From a checkpoint of a small transformer trained on Wikipedia.
Size: width 576, 9 heads of 64, MLP 1728 quick GELU, vocabulary 50257.
Architecture: rotary positions, tied embeddings.
Training: 954M tokens, 8215 steps.
Each number is 128 + 24 x the weight over its row's rms, rounded and kept within 0 to 255. Layers, rows and columns count from 0. The size above them is the row's rms in percent of the matrix's.

# layer 12 attention output (transposed), 576x576, rms 0.0313, rows 269-319, columns 64-127
size [120 117 115 117 117 115 116 112 124 112 113 113 119 117 118 120 111 118 111 116 117 116 113 121 112 115 114 116 117 121 120 115 116 115 117 123 118 115 117 118 114 116 119 112 117 114 121 110 113 120 118]
[[ 79 138 166 129 188 108 120 159 123 114  90 145 147 130 109 154 144 106 154 163 171 105  97 122 124 147 155 125 141  91 133 149 112 133 136 157 152 104 149 132 127 152 113 125 104  63 132 119 137 125 101 169 143 146 150 116 106 129 109 154 155 153 106 139]
 [104  96 132 135 134 120 161 136 132  60 147 167  98 153 123 100 110 158 130 113 141 163 150 144 158 124 157 135 125 138 161 119 108 142  60 124  80 119 171 117 108 145 116 105 115 143  98 156 134  91 117 140 155  84 113 140 132 121 121 142 136  87 102  89]
 [166 147 126 163 114  99 131 109 131 143  96 118 106 124 138 122 129 131 109 142  93 145 157 174 134  98  96 150 104 139 126 126 140 133 142 123 116 120 141 151 116 107  99 120 144 123  77 126 138 114 133 136  68 183 133 114 137 152 134 140 126  88 102 107]
 [154 124 133  99  81 115 127 158 163 110 118 141 120 169 135  91 149 120 191 134 120  86 138 148 133  95 177 147 115 123 129  93 168 130 118 114 132 132 120 101  87  80 104  92 109 120 136 138 122 157 132 113 137 119 144 116 139 134  77 167  70 166 118 141]
 [ 97 127 133 121 123 117 148 122 146 115 162 148 128 134 118 106 132 102 120 148  93 121 143  79 131 118 146 133 108 101 106 126 147  90 160 127 143  74 129 124 121 139 138 131 100 158 110 116  77  89  77 154 156 133 108 113 119 141 134 128 109 137 109 127]
 [141 144 129  97 131  95 142 106  59 101 129 112 135 114 137 131 169 137 122 148 126 130 101 126 109 124 114 137 107 112 147 141 147 113  63 100 119 132 124 140 111 131  94 124 143 150  94 129  69 113 117 125 132 152  95 144 129 112  73  96 103 103 110 129]
 [153 116 160  90 170 186 123 160 103  79 121 108 127 126  95 137 132 117 111 150 111 135 114 135 147 153 132 133  92 104 138 150 133 164  86 183 151 117 134  76 121 134 105 143 117 119 145  98 105 134 128 114  94 142 149 102 115 132  81 102  88  99 138 129]
 [113 127 144 158 149 168 119 143 121 164 147 152 147 104  98 161 136 136 144 125 160 121 121 136 115  98 123 145 122  69 126 116 120 149 148 174  95 133  87 141 127 119 135  97 144 130 125 127 197 149 137 164 107 156  87 131 106 125  97  93 152 140 133 127]
 [145 143 116 140 116  86 115 175 111  97 127 130 113  81  91 134 127 115 100 105 124 143 124 145 138 116  96 122  97 146 132 117 127 113 119 121 122 132 170 144 104 126 141 122 112 119 127 144 132 103 149 144 126 105  94 106 111 140 144 155 165 158 113 116]
 [ 88 100 152 123  70 132 128 123 145 157 128 113 121 124 118 157 139 104 127 104 138 116 139  97 130 176  82  83  82  91 137 132 142 120 126 137 101 158 125  91 143 128 114 126 120 140 119 133 134 126 168 126 134 109 110 115 157 158 178 145 140 132 127 120]
 [142 118 131 134 136 151 127 119 130 125 114 134 121 147 107 106 115 104 136 112 123 133 149 130 103  82 161  96 146 114  87 135 118 116 127 159 114 138 158 121 161 115 127 131 128 162 150 132 181 121 103 138 104  91 145 156  78 124 107 110 130 148  79 121]
 [142 107 115 115 143 116  70 140 133  95 121 116 134 100 148 142 129 105 129 144 158 143 133 122  90 160 114 114 101 102 118 173  93 130 183  97 155 140 120 104  86 108 118 127 100 160 110 103 166 119 125 108 143 150 131 150 157 156  78 152  73 112 102  86]
 [145 146 127 136 112 135 146 127 136 135 159 120 110 131 135 139 130 113 136 123 155 103 123 103 115 141 142 120 158 109 118 144 125 141 163 121 109 114 121 151 186 112 131 118 139 128 126 150  74 137 122 116 137 124 117 156 163  98 155 157 101 146 158 158]
 [130 183 142 148 105 160  84 104 176 144 127 118 148  87  98 104 183 143  99 136 131 122 137 122 140 139 113 129 139 123 130 127 111 149  89 123 141 120 166 174 111 140 131 129 144 151 116 151 124 145 131 124 151 155 132  78 124 116 100 122  84 118  85 114]
 [115 126 112  84 108 158 151 136 114 160 113 134 129 146 118 178  86  90 143 126 113 146 123 145 136 117 123 135 128 131  89 130 107 103 116 126 151 124 133 107 116 133 178  67 163 156 113  94 115 161 142 123 114 142 138 140 149  87  96 184 123 184 102 108]
 [115 117 108 146 160 125 141 142 119  90 122 130 123 162 155 113 135  92 127 154 159 155 130 121  81 108 152 129 157 105 149 130  97 147 139 130 126  79 123 149 134 122 200 155 115 196 129 145 122 119 148  59 108 128 107 151  79 107 148 109 154 169 108 119]
 [ 66 136 143  98 143 172 146 186 137 169 143 130 125 126 123 146 142 134 100 135 125  80 177 150 107 156 122 118  69 162 140 160 159 159 126 133  90 131 138 122 114 101 126  89 145 144 118 162 117 167 125  97 120 124 108 157 129 155 131  97 132  88 150 102]
 [108 138 109 153 135 143 107 117 142 145 136 124  72 120  94 114 120 151 114 113  96 119  89  79 113 149 155  96 145 143 162 138 191  98 110 143 126 153 135 105  99 127 134 100  94 170 116 138 168 113 110  90 106 146 149 135 125 141 135 139 141 172 129 120]
 [134 141 107 122 142 110 117  87  89 118 108  94 165  90 109 146 151  91 121  98 137 154 179 133 125 111 134 114 131 136 102 121 103 162 141  99 153 145  74 155 103 108 131 116 122 115 113 126 142 131 161 123 124 135 107  87  99 120  92 147 163 140 105 119]
 [122 140 101 110  85 106  90 118 133 136 173 144 143 153 168 140 132 128 141 126 184 152 118 125 119 128 109  87 147 133 159 133 141 109 121 126 119 121 182 137 133 164 174 133 182 122 135 168 115 130 126 151 125 112 103 110 136 126 118 127 153 124 119 129]
 [102 119 145 143 173 111 117 102 140 149 127 128 105  93 140 153 154 142 150 158 146 121 129 101 142 131 143 109 137 117 152  83 119 122 131 172 106  84 146 132 170 132 153 124 113 111 158 130 116 141 101 111 146 107 103 154 126 133  75  97 117 183 132 148]
 [107 129 112  99 135 137 114  73 114 104 153 148  92 106  88 165  87 141 130 130 105 100 136 149 120 136 124  92 131 127 142  87 143 169 148 123 138 118  92  93 117 136 119 112 142 141 181 143 177 120 127 136 112 128 103 130 144 106 101 145 129 133 156 123]
 [125 147 113 111 154 128 136 155 111  82 120 167 124  99 120 132 148 146 140 103 156 134  94 140 108 184 102 104  98 143 155  99  99 132  84 116 100 143 158 143 119 128 151 134 100 134 141 150 110 114 165 112 141 186  92 128 128 146 169 117 112 117  95 106]
 [127 119 102 133 134 140 118 118 148  88 142 117 111 104 166 144 140 152 155 111 160 165 154 123 122 150 194 123 158 138 108 122 114 183 152 187 100 136 119 108 102 152 168 135 116 108 117 166 136 145 153 104 138 148 148 116 106 114 152 131 161 142 144 101]
 [102 119 198 138 132 125 142 116 158 162  90 181 132 108 122 119 135  85  99 118 155 120 156  85 126 137  90 108 169 105 119 161 147 139 135 147 117 139  74 107 181 114 151 118 143 146 138 129 114 126 128 118 150 147  97 105 123  93 183 129 142 143 143 121]
 [147 140 111 135 119 107 137 117 107 106 149 142 120 126 123 114 135 144 171 105 123 106 143 111 128 160 154 147 104 165 148 117  99 115 151 113  90 136 153 152 119 139 145 135 127 144 146 101 103 111 113 145 120 145 143 118 140 160 130 125 124 159 125 125]
 [153 126 138 138 109 150 139 116 101 118 142 112 113 148 122  86 146 162 115 127 131 141 130 148 147 140 100 129 111 114 103 146 132 125 135 143 103 132 101 152 128 146  89 165 140 102 111 130 171 104 159 154 170 106 126  95 126 129 101 133 170 140  94  89]
 [143  99 136 129 159 150 148 118 166 115  81 130 109 163 155 136 137  87 131 130 152  89 110 127 109 119 122 115 112 117 152 121 103 172  77 181 116 159 120 111 169 146 121  95 133  98  87 126 105 124 149 149 124 143 102 111  99 130  83 189 119 139 179 113]
 [118 155 159  64 122 168 102 145 144 139 159 136 105  93  77  77 105 122 126 103 120 133 158 125 138 130 163 150 129 141 104 123  74 149 152 140 116  99 121 133 110 145 110 109 112 116 141 126 177  59 138 132 170 161 106 127 119 112 140 146 105 120  86 116]
 [107 122 180  83 114  68 169 148 145 187 127 138 150 192 157 133 142 146 120 144 153  96 131 155 124 119 102 157 103 136 108 163 149 143 108 125 138 134 110 112 100 108 134 164 103 107 122  94 126 127 158 161 116 132 174 123  98 118  90  79  91  80 111 144]
 [143 121 132 167 142 141 139 146 112 185 106 133 151 144 137 162 112 111 132 104 130 128 164 133 113  94 109 151 136 123 123 109 119 154 133 130 129 154 185 159 115 136 110 150 160 135 155 107  85 134 153  99 153 152 147 115  89 119 126 144 148 101 137 115]
 [133 164 108 147  96 130 183 122 123 133 165 156 140  94 151 135 152 115 139 124 127 141 121 158 124  99 177 161 182 135 114 144 110 112 113 153 132 135 127 173  75 148  96 117 114 154 115 131 114  95 111 101  78 100 137 157 149 114 162  63 121 146 146 143]
 [188 135 117 128 156 130 125 132 133  96 128 141 118 132 135  89 133 116  94 141  91 127 115 129 176 110 107 116 151 113 119 122 109 119 142 140 149 131 119 161 117 112 148 166 123 144 132 122 135 117 138 120  96 131 160 137  86 161  89 127 125 124 119 140]
 [125 144 142 141 148 103 117 120  35 149 113 141 112 153 122 136 139  76 143 109 147 137 108 118 129 139 114 117 157  99 108 120 110 142 128 166 154 136 151  87  65 130 156 108 154 125 137 120 146 146 133 119 105 129 108 111 123 121 102  91 121 139 113 150]
 [124 128 140 135 153 138  93 183 110 119 117 142 151  81 134 106 153 129 122 106 151 203 157 122 138 107 116 108 124 140 134 102 124 141 197 145 155 131 163 169  56 129 121 200 177 100 165 107  81 122 120  97 141 140 127 124 133 140 120 115 139 135 165 134]
 [128  93 127 128 121  71 140  96 129 128 122 135 132 168 171 138 129  85 122 133 128 145 103  95 134  86 114 123 101 182 123  95 127 130 127 143 139 141 107 149 136  99 118 138 109 161 130 115 124 132 178 139  96 164  97 148  98 127  90 126 160 102 152 127]
 [122 140 136 134 172 188 121 130 134 139 139  96  93 146 123 108  71 122 145 119 121 117 147 100 135 126 118 119 114 159 118 132 143 155 131 164 122 151 191  56 109 139 159 111 124 144 129 126 148 116 138 138 125 131 124 154 133 148 167 130 182  82 142 166]
 [ 98 134 128 129 139 136 124 142 139 108 151 126 136 145  98 141 118 101 148  93 145  96 133 126 114 140 104 136 139  92 133 127 122 122 129 115 166 129 105 145 146 108 138 109 171 102 134 146 135 149 130  76  99 111 126 102 130 131 109 174  97 157  90 142]
 [134 111 123 104 135  97 157 149 111 196 132 135 137 109 157  85 129 169 134  86 134 114 110 118 126 151 100 167 150 194  86 134 104 183 130 124 110 135 140 148 118 125 129  99 152 103 105 113 192 126 118 174 133 150 117 131 119 120 119 102 122 176 149 141]
 [149 134 169 153 133 145 100 125 139 162 111 130 159 158 171 143 111 146 116 121 116 101 128 119 118 151 129 101 132 106 148  99 125 124 183 113 115 163 180 134 147  95 104 150 121 156 121  78 110 141 123 140 129 151 101 126 132 137 174 153  45 101 138 142]
 [133  91 148 132 149 115 145 108 120 124 141 126 127 134 151 128 133 106 144  95 151 140 155 110 102  94 114 115 126 132  97 111 136  92 134 108 152 110 150 127  85 151 159 114 132 143 141 102 161  95 131 106 139 150 144 110 153  95 176 126 130 110 127 144]
 [129 128 122  95 124 161 116 142 124 103 120  83 108 107 129 120 141 119  85 137 115 106 125 147 131 150 128  81 109 140 113 115 144 137 134 137  79 114 185 138 116 152 109 127 168 158 143 157  94  94 117 137  91 120 134 104  93 140 113 136 110 182  88 154]
 [155 136 113 140 165 135  91 152 120 166 150 146 106 165 147 138 110 143 163 120  87 122  88 137 101 129 138 185 115 159 144 105 134 167 181 144 149 102 141 124 121 106 128 133 162 145 113 128 109 107 146 122 140  98 174 116 125 119 152  92 163 107 137 134]
 [129  98 160 132 121 160 128 150  96 117 105 142  99 112 147 127 171 114 123 141  99 151 159 159 143 132 144 119 153 131 135 148 190 164 116 137 135 145 150 138 134 119 164  82 149 101  96 175 133 119 102 103 126 182 121 131 121 146 110 167 177  86 113 142]
 [110 150 134 107 153 126 150 118 138 139  93 157 113 105  99 105 145  82 129 143 141 115 134 149 123 159 149 136 129  88  82 125 204  63 114 140 141 142 130 124 129  62 166 158  60 136 122 147 116 150 127 119 111 181 129 141 142 113 113 170 130 150 127 167]
 [ 86 129  77 126 129 140 159  80 147 175 137  99 133 111  86 159 101 120 145 160 139 130  90 135 142 136 113  93 120 128 116 158  99 149 163 123 123  65 113 198 148  97 165 134 113 117 161 125 120 102 118 134 111 101 146 138  90 118 136 129 157 106 120 135]
 [135 167 104 121 109 159 156 132 115 161 118 134 135 116 155 104 126  74 127  98 124 118 133 107 122  77 117  95 133 156 132 145 134 131 110 117 114 184 150 121 172 106 153 116 145 122 142 135 115 119 162 178 112 145 101 132 143 125 110 113  97 144 122 135]
 [ 72 138 115 151 142 136 154 132 165 101 141 153 128 152  96 133 139 115 137 167 144 146 118 140 138  77 122 155 137 121 141 106 125 167  75 110 133 115 121 106 186 126 105  88 148 145 130 139 169 119 128 107 151 169 166 123 138 128  95  83 186 120 120  82]
 [ 92 106 140 111 136  59 129 128 145 167  99 130 136 106 159 124 119 150 139 158 124 129 124 133 122 122 152 108 107 154 101  97 106 127 189  88 147 153 106  85 116 115 193  90 122 155 102 130 159 111 130 140 141 117  82 162 121 132 104 156  78 170 116 119]
 [130 139 125 117 142 146 141 134 114 141 106 121 135 133 190 101 143 147 132 100 132  99 135 115 106 105 156 147 110 118 118 124 158  94  83 103 122 109 141 163 125 104 143 167  99 168 111  89 115 137 122 119 111 123 157 108 161 117  96 138  98 147 124 142]
 [144  93 121 119  80 142 121 118 142 139 134 109 137 124 122 145 160 171 158 112 120 135 132 122 156 132 137 146 154 122 139 107 129 146  83 137 123 112  81 125 159 147 148 113 167 135 130 156 154 126 123  98 135 125  95  77  83 111 137  80  92 164 116 120]]
# layer 12 attention value, 576x576, rms 0.0194, rows 270-319, columns 64-127
size [122 123 118 119 115 119 116 118 116 115 116 120 116 117 119 115 121 115 117 120 117 120 122 113 118 117 116 121 118 119 114 118 116 116 123 118 117 121 119 119 121 119 111 118 118 118 113 116 119 120]
[[180  60  80 125 101  82 121  95 147 108 141 114 155 152 141 157 108 162 145  92 163 114 127 130 120 149 124 114 110 137 143 144 116 120  67 110  96 171 144 136 143 155  97 141 129 158  89 124 121  93 113 158 144  85 137 153 127 135 128 107 127 142 166 127]
 [132 114 117 142 122  88 133  89 109 135 132 147 189 116 123 119 103 150  59 143 108 143 115 127 127 136 178 137 115 130 111 120 162 141 131 119 111 148 119 149 141  87 135 144 156 151 134 142 116 104 135 134 144 172 118 187 134 145 139 140 100 169 135 114]
 [107 168 120 124 130 126 120 132 138 138 116 119 175  78 110 123 104 116 192 153 129 119 124 155 141  92 116  92 144 151 112 138 103 118 138 114  92 134 142 125 107  97  86 146 159 138 126 108 151 170 122  87 115 149 143 150 158 117 123 150 142 124 146 155]
 [148 168 179 106 168 113 128 144 123 144 193 102  99 118 131 128 195 142 145 138 111 157 117 129  94  98 175 124 132 121 130 125 116 105 131 109 129 102 120 146 123 141 104 116 157 166 120 143 130  78 128 136 144 125 137 158  84 122 128 184 141  74 165  87]
 [107 107 104  87 152 136 135 142 101  88 138 111  59 146 161 117  94 142 127 120 164 131 135 143 139 146 161  93 136 131 141 119 138 129 118 144 145 169 119 175 104 121 142 107 134 102 125 118 118 127 119 146 115 141 121 155 120 110 115 153 114 116 125 129]
 [128 143 123  67 117 104 160 107 168 182 126 179 106 100 127 151 116 143 119 144 119  98 118 112 123 101 110 178 110 129 128 120 155 118 121  91 124 136  83 144 133 125 117 167 114 174 152 142 113 104 131 147  87 130 160 167 116 128 119 132 114 137 113 122]
 [138 111 137 151 121 138 121  98 119 140  93 123 187 126 123 167 154 128 104 174 105 127 136 135 143 161 117 136 150  93  75 129 115 115 140 107 131 111 118 134  87 157 122 107  78 139 131 132 131 101 138 154 143 124  97 152 169 169 138  81 139 153 129 124]
 [121 121 110 147  94  68 138  85 158 159 167 135 137  74 123 118  95 104 121  65 141 147  73 154 142 141 132 129 128 118 132 135 125 174 162  78 142 136 118 135 102 174 130 136 124 108 130 152 134  85 126 185 114 126 114 140 112 149 136 112 150 139 131 128]
 [115 116 138 128 124 150 121 136 114 140 145 133  93 110 119 119 106 134 135 202 124 132 111 134  81 155 115 124 106  82 117 120 132 141 143 143 126 147 125 125 140 159 112  99 123  89 168 157 124 117 130  82 127 117 124  98 109 136 130 163 136  86 118 140]
 [103 134 118 134 123 127 105  96 121 145 151 147 130 153  69 138 156 121 141  95 145 123 125 134 121 122 145 131 156 100 131  97 183 119  71 154 137 130 115 165  76 118 108 122 126 127 129 156 137 136 129  99 127  78 164 143 110 104 136 145 113 125 127 148]
 [102 128 136 127 125 129 141 173 121 141 114 137 151 143 127 139 137 161  86 140  98 120 114 150 129 123 140 128 106 143 121 123  96 131  93 144 150  80 107 151 164 132 104 130 134 162 108 118 107 122 119 164 126 189 188 123 161 120 101 145 109 102 132 155]
 [125  83 143 125 117 131 118 138 133 150 126 124 127 102 154 125 109 111 102 152 100  90 127 101 145 157 129 108  95  89 130 125  90 124 134 124 141 119 120 128 159 155 101 119 160  70 132 157 131  95 107 117 146 101 127 178 132 118 108 159 113 136 109 138]
 [140 129 139  96 146 138 128 214 156 128  87 136 107 119  78  86 145 145 101 126 168 149 135 137 138  89 126 142 130 111 138 128 142 108 123  80 106 173 116 142 127 165 126 128 154 141 105 158 126 131 123 151 135 111 116  89 148 121 134 112 116 140 115 148]
 [109  97 138 117 120 132 154 105 116 121 136 163 107  95 106 202 130  82 147 109 134 117 134 106 152 136  91 144 142 117 118 140 150 101 113 127 179 121 149 132  84 139 122 104 179 117 127 148 128 150 144  29 144 165 114 127 129 155 142 139 110  91 144 145]
 [119 143 173 141 150 126 119 190 128 146  77 102 163 160  97 136 137 118 140 144 133 165 128 113 127 136 139 132 113 150 124 120 147 157 159 113 155 101 133 139 126 149 126 154 124 136 141 180 142  90 124 108  76  96 107 124  87 104 134  74 146 102  93 137]
 [ 60 130 122 121 125 170 140 149 135 134 140  60  91 137 138 113 116 108 115 150 148  89 151 136 139 140  90 124 132 173 125 157 124 116 139 147  92 113 141 185 145 135 139 160 152 111 120 165  64 144 114 136  74 134 136 140 192 125 133 147 147 148 153 112]
 [135 154 158 131 127 146 127  66 146 176 139  73  83 151 125 166 129 125 109 121 108 214 148 130 124  99 137 108 146 116 102 129 126 172  91 146 170 149 123 117 112  45 131  76 104 139 136 127 161 109  99 150 104 132 101 135 122 119 141 143 122 162 146 121]
 [ 85 177 118  95  94  79 140 163 140 151  99  74 137 110 148 147 101  66 123 121 132 139 120  92 117  94 139 189 127 129 144 137 120 128 140 104 123 125 161 111  76 181 139 136 125 146 185 106 134 133 104 146 138 135 156  79 103 108 148 199 148 134 135 171]
 [145 124 126 118  67 111 133 151 106 138 122 170 130 113 166 136 153  97 140  81 151 124 162 123 110 159 111  81 135 135 130 119 103 143 126  86  86 114 138 158 119 131 175 169 163 139 159 147  93 118 132 140 168 101 131 129 108 103 118 118 127 143 103 122]
 [154  71 121  85  82 136 133 151 128 125  98 119  90 123 113  90 175 173 172 149 135 166 104 135 128 177 134 119  84 119 114 126 111 162 145 137 102 129 144 123 132 144 138 159 131 145 132 127 153 149 148 110  97 143 118  86 133 139 118 125 139 102  82 162]
 [135 149  86 127 135 118 146  87 145 129 136 130 138  56 133 144 120  97  96 149 122 142 134 125 109 127 138 148 108  91 127 113 124 114 120 153 141 138 102 147 119  97 118 133 166 137 119 140 100 136 132 131  61 162 132  39 147 106 120 134 116 135 160 138]
 [107  75 138 121  97 118 120 130 146 116 110 102 166 136  97 109 153 127 114 103 104 104 115 122 116 167 106 135 124 165 134 150 136 115 112  82 133 125 149 142 148 148 127 102  83 136 157 148 117 124 114  87 131 102 112  97 108  62 132  94 106 136 140 122]
 [123 134 126 110 146  88 129 144 126 140 157 116 138 126 127 148 183 171  77 123 128 123 150 110 146 153 157 131 117 109  65 147 126 156 140 164 144 140 105 168 117  89 125 113 111 142 153 109 162 133 138 127 121 116 113 100 109 123 130 112 103 105 154 128]
 [136 104 135 147 144 103 116 103 121 170 162  89 145 130 126 126 130 112 147  97  95  96 158  77 144 140 139 177 197 110 119 135 127 156 108 150 155  97 160 142 165 166 133 157 131  73 101 154 134 101 135 141 123 109 150 109  97 132 126  70 122 164  97 123]
 [102 142 154 158 118 134 134  91 127  97 115 108 119 145 113 122 112 100 130 148 133 187 143 150 138 125 136 125 129 153 128 131 133 130 124 134  50 142 178 123 158 122 115 143 122 174 145 130 175 108 124 134 130 185 120 119 134 123 115 140 140 140 166 150]
 [121 111 146 145 129 170 124  94  93  89 116 163  51 138 139 150  76 114 107 100 114 171 132 162 151 132 109 117 112 125 153 130 129 140  77 109  90 108 130 162 138 137 117 159 133 151 146 147 131 131 100 139 147 116 102 114 133 125 118 144 134 143 113 157]
 [152 127 148 111 152 161 126 112 150 138 104 144 150 142 131 123 108 133 159 148 171  90 142 166 137 135 158 130 141 167 115 128 109 141  72 158 126 144 117 158 126 125 124 139  98 141  78 106 159 160 140 142  95 161  95  78 132 140 134 117 102 160 137 139]
 [114 165 134  82  85 171 121 135 144 126 136 179  74 131 122 143 104 142 116 139 103 151 121 118 110 123 152 130 120 166 130 130  99  95  84 132 102  80  99 134 147 108  99 113 128 101 120 152  77  75 124 118 133 171 142  69 201 165 128 109 150 120  90 131]
 [110 101 144 142 173  96 137 132 117 151 142 156 178 168 164 164  64 138 128 117 139 135 111 102 120 164  98 115  99 159 147 125 159 175 104 140 178 153 124  85 120 161 120 104 152 107 144 168 113 113 134 150 104 119 122 155 131 138 124 115 141 139 131 148]
 [122  91 162 158 185 146 137 154 133 115 134 143 167 119 163 189 184  96  89  67 128 142 122 127 137 164 164 138 135 132  92 126 118 123 119 148 139 104 116 167 142 107 147 126 119 140 148 108 117 141 108 127 136 105 113 108 138 166 128 203 139 113  92 130]
 [121 174 125 150 171  89 107 121 131 113 106 157 144 146 152 145 122 139 123 130 138 150  99 116 132 133 137 116 193 128 109 108 126 159 131 176 127 168 111 192 126 114 119 111 133 155 124 145  97 110 127 115 145 155  96 133 151 124 129  84 127 115 161 116]
 [137  85 120 175 145 125 115 140 136 113 116 141  83 162 151 134 129 137 143 131  91 120  97 128 122 127 177 135 129 138 111 119 121 125 155 140 139 183 114 115 177 128 135  88 132 143 125 111  92  97 146 114  58 120 113 142 117 145 133 144 134 136 139 135]
 [129 169 166 136 148 140 125 107 160 144 114 109 123 124 182  91 115 101 141 141 114 127 112 140 105 114 118  69 158 130 122 118 151  97 154 144 157 136 124  73  60 165 114 119 134 134 146 108 143 131 107 134 166 127 141 110 118 140 139 120 133 146  74 150]
 [117 138  84 122  90 107 137 124 133 121 144 120 151 135 140 118 107 207 142 109 126 130 136 130 117 137 124 119 137 162 105 133 147 114 142 142  97 128 149 122  92 128 137 135 133  89 149  86  82 108  99 100 145 109 116  96 140 160 118 133 151 133 159 106]
 [145 124 128 154  95 102 115 170 116 138 120 121 118 115 119  89 147  94 144 132 135 116 126  76 110 115 130 109  79 171 161 103  93 140  88 198 151 118 110 108 151  96 102 105  91 138 109 109 138 148 155 125  90 148 130 108 124 161 131  89 115 114 141 142]
 [128  95 119 123 134 133 105  76 123 142 136 131 129 106 147 141 124 120 118 145 115 171 128 119 138 159  88  81 121 106 150 134 155 173 139 184 128  52 137 125 177 120 117 135  99 123 139 119 117  91 143 147 112 126 138 139 150 153 135  93 168 148 121 156]
 [ 83 187 115 132 111 160 123  87  79 118 125 140 137 101 143  82 122 105 134 143 138  96 130 123 120 147 112 113 128 144 164 148 119 139  66 122 131 171 111  87 124 115 115 137 125 118 162 133 128  99 127 142 156 130 139 138 135 140 138  89 121 128 134 120]
 [104 128 177  67 135 115 144 123 111 115 124 148 182 159 114  92 136 117 146  92 111 148 129 121 123 197 141 169 101 121 107 129 105 121 149 111 130 143 124 115 107  97 135 124  93 101 156 107 153 135 119 173 136 108 108 138 111 195 135 129 108 159 134 149]
 [116 137  99 122 171 139 131 181 145 153 145 108 128 112 127 116 106 184 114 104 132 112 126 144 131 110 128 120 142 112 143 155 135 139 101 102 128 100 138 124 135 147 168 124 100 134 145 118 111 153 130 173 109 138 154 121 148 142 131 191 125 152 126 125]
 [145 177 147 104 136 111 125 112 122 142  96 115 138 124 129 153 132 112 133 115 111 124 160 119 139 118 103 110  83 101 136 116 118 123  67 120 160  69 142 102 113 151 101  85 128 131 164 104 141  93 137 168 152 217 176 127 106 120 165  73 129  88 127 134]
 [122 110 126 124 125 142 118 150 159 148 111 118 110 120 141 117 127  72 155 113 116 129 126 117 121 122 100 115  99 133 138 153 164 130 171 114  84 160 160 188 163 136 156 122 141 185 100 146  93 126 124 110 134 103 156 124 161 140 110 137 139 115 108 146]
 [150  91 136 144 133 123 157 140 137 142 165 111 103  99 161 119 112  85 173 187  89 128 120 141 123 134 137 149 127 129 139 129  86 176 173 141  82 139 119 128 112 111 135 133  88 146 138  90 111  79 117 169  79 168 127 157 112 153 119  99 118 122 158 127]
 [129  81 144 206 159 116 115 142 137  98 108  90 137 130 157 176 122 132  81 109  93 152 117 143 117 114 130 122 142 153 146 124 152  95 109 174 119 134 133 150 172 122 115 108 147 101 114 156 127 101 136 125 129 151 138 121  73 137 150 112 113 126 116 143]
 [130 148 131  97 137 113 140 129 106 113 117 177 160 111 103 145 124 113  96 128 124 159 136 121 123 126 124 122 134 184 104 160 164  92 150 145  94 157 150 145  89  81 156 118  85  93 111 122 135 114 130  89  87 109 144 105 142 102 122 180 122 159  99 122]
 [115 136  70 131 149 112 114 150 137 175 163 103 130 135 108 127  82 137 108 203  90 123 144 137 134 143 119 137  81 120 107 105 101 155 129 114 137 111 116 141 155 125 122 104 144 111 152 122 129 125 138 102 118 145 157 115 141 152 136  96 158 101 106 111]
 [107 218 101  91 119 136 141 155 168  99 105 131 104 150 170 158 107 129 148  76  86 129 126 117 136 122  93 111 126 120 159 121 114 118 113  75 150 111 131 132 134 118 169 115 137 116 187  89 153 133 118 134 123  91 105 156 154 115 111 127 128 131  97 106]
 [128  98  88 151  92 117 125 163 126 149  80 172 105 133 130 132 113 138 144 103 137 114 123 143 130 125 111 138 114 161 113 133 168 141  60 145 139 111 126 124 138 114 113 147 149 126 137 113 182 110 142 143 141 123 154 107 169 135 132 105 109 148 112 137]
 [107 160 149 170 111 109 138  99 135 138 160 129 140 101 168 130 178 158 158 169 106  97 120 124 117 101 168 148 141 107 155 111 147 177 157  88 150  85 103 144 159 118 130 157 108 157 123 122 157 127 139  96 151  87 119 142 128 165 107 100 141 103 142 129]
 [134  95 138 118 126 109 131 156 109 120 103 108 179 131 165  99 159  97 166  80 149 116 133 130 150 117 160  91 128 166 122 135  99 101 157 129 127 152 131 107 136 127 121 110 163 130 138  78 106 156 123 111 128 136 139 171 121 166 152 116 112 118 137 149]
 [104 121 143 139 107 138 119 102 104 120 175 118  99 130 153  72 101 213 117 134 119 103 140 134 145 128 168 162 138 154 141 120  61 162 115 100 130 141  97 106 159 193 115 116 156  87 120 108 140 178 103 153  92 121  79 107 114 160 124 113 145 112  97 123]]
# layer 12 attention query, 576x576, rms 0.0159, rows 320-321, columns 64-127
size [ 51  51]
[[171 152 146 149  94 118  87 138 122 147 122 113 147 109 117 156 187 124 135 155 147 101 126 159 132 158  90 137 125 190 110 196 122 116 112 119 104 136 123 164 168 101 127 129 118 130 107 101 154 197 137 126 121  97 103 119 124 145 105 132 165  99 141  81]
 [147 163 152  95 136 126 129 127 150 111 116 135 121 129 123 151 109 111 111  76 120 155 114 133 133 136 148 153 121  62 143  88 121 134 130  95  82 138 109 122 157 134 145 118 125 110 108 154 126 139 135 135 129 150 113 146 131 155  96 134 103  88 173 133]]
# layer 12 attention key, 576x576, rms 0.0154, rows 320-321, columns 64-127
size [ 51  57]
[[134 143 117 152 157 110 126 104 177 130 140 136 118 120  99  68 104 155 146 103 112 145 105 121 114 127 104 202 106 122 153 111 157 162 117 133 134 130 165 110 145 133 113 124 152 127 138 144 116  83 153 139 124 138 136 116 105 144 156  87 129 112 142 143]
 [103 137 116  99 121 111 106 126 156 149 144  76 158 138 150 131 175 157 108 151 125 116 167 127 166 140 132 120  79 135 110 161 121 135 148 176 123 118 129 191 160 103 125 101 132 145 146 102  94 122 150 123 138 130 138 117 126  93  88 118 139 142 118 110]]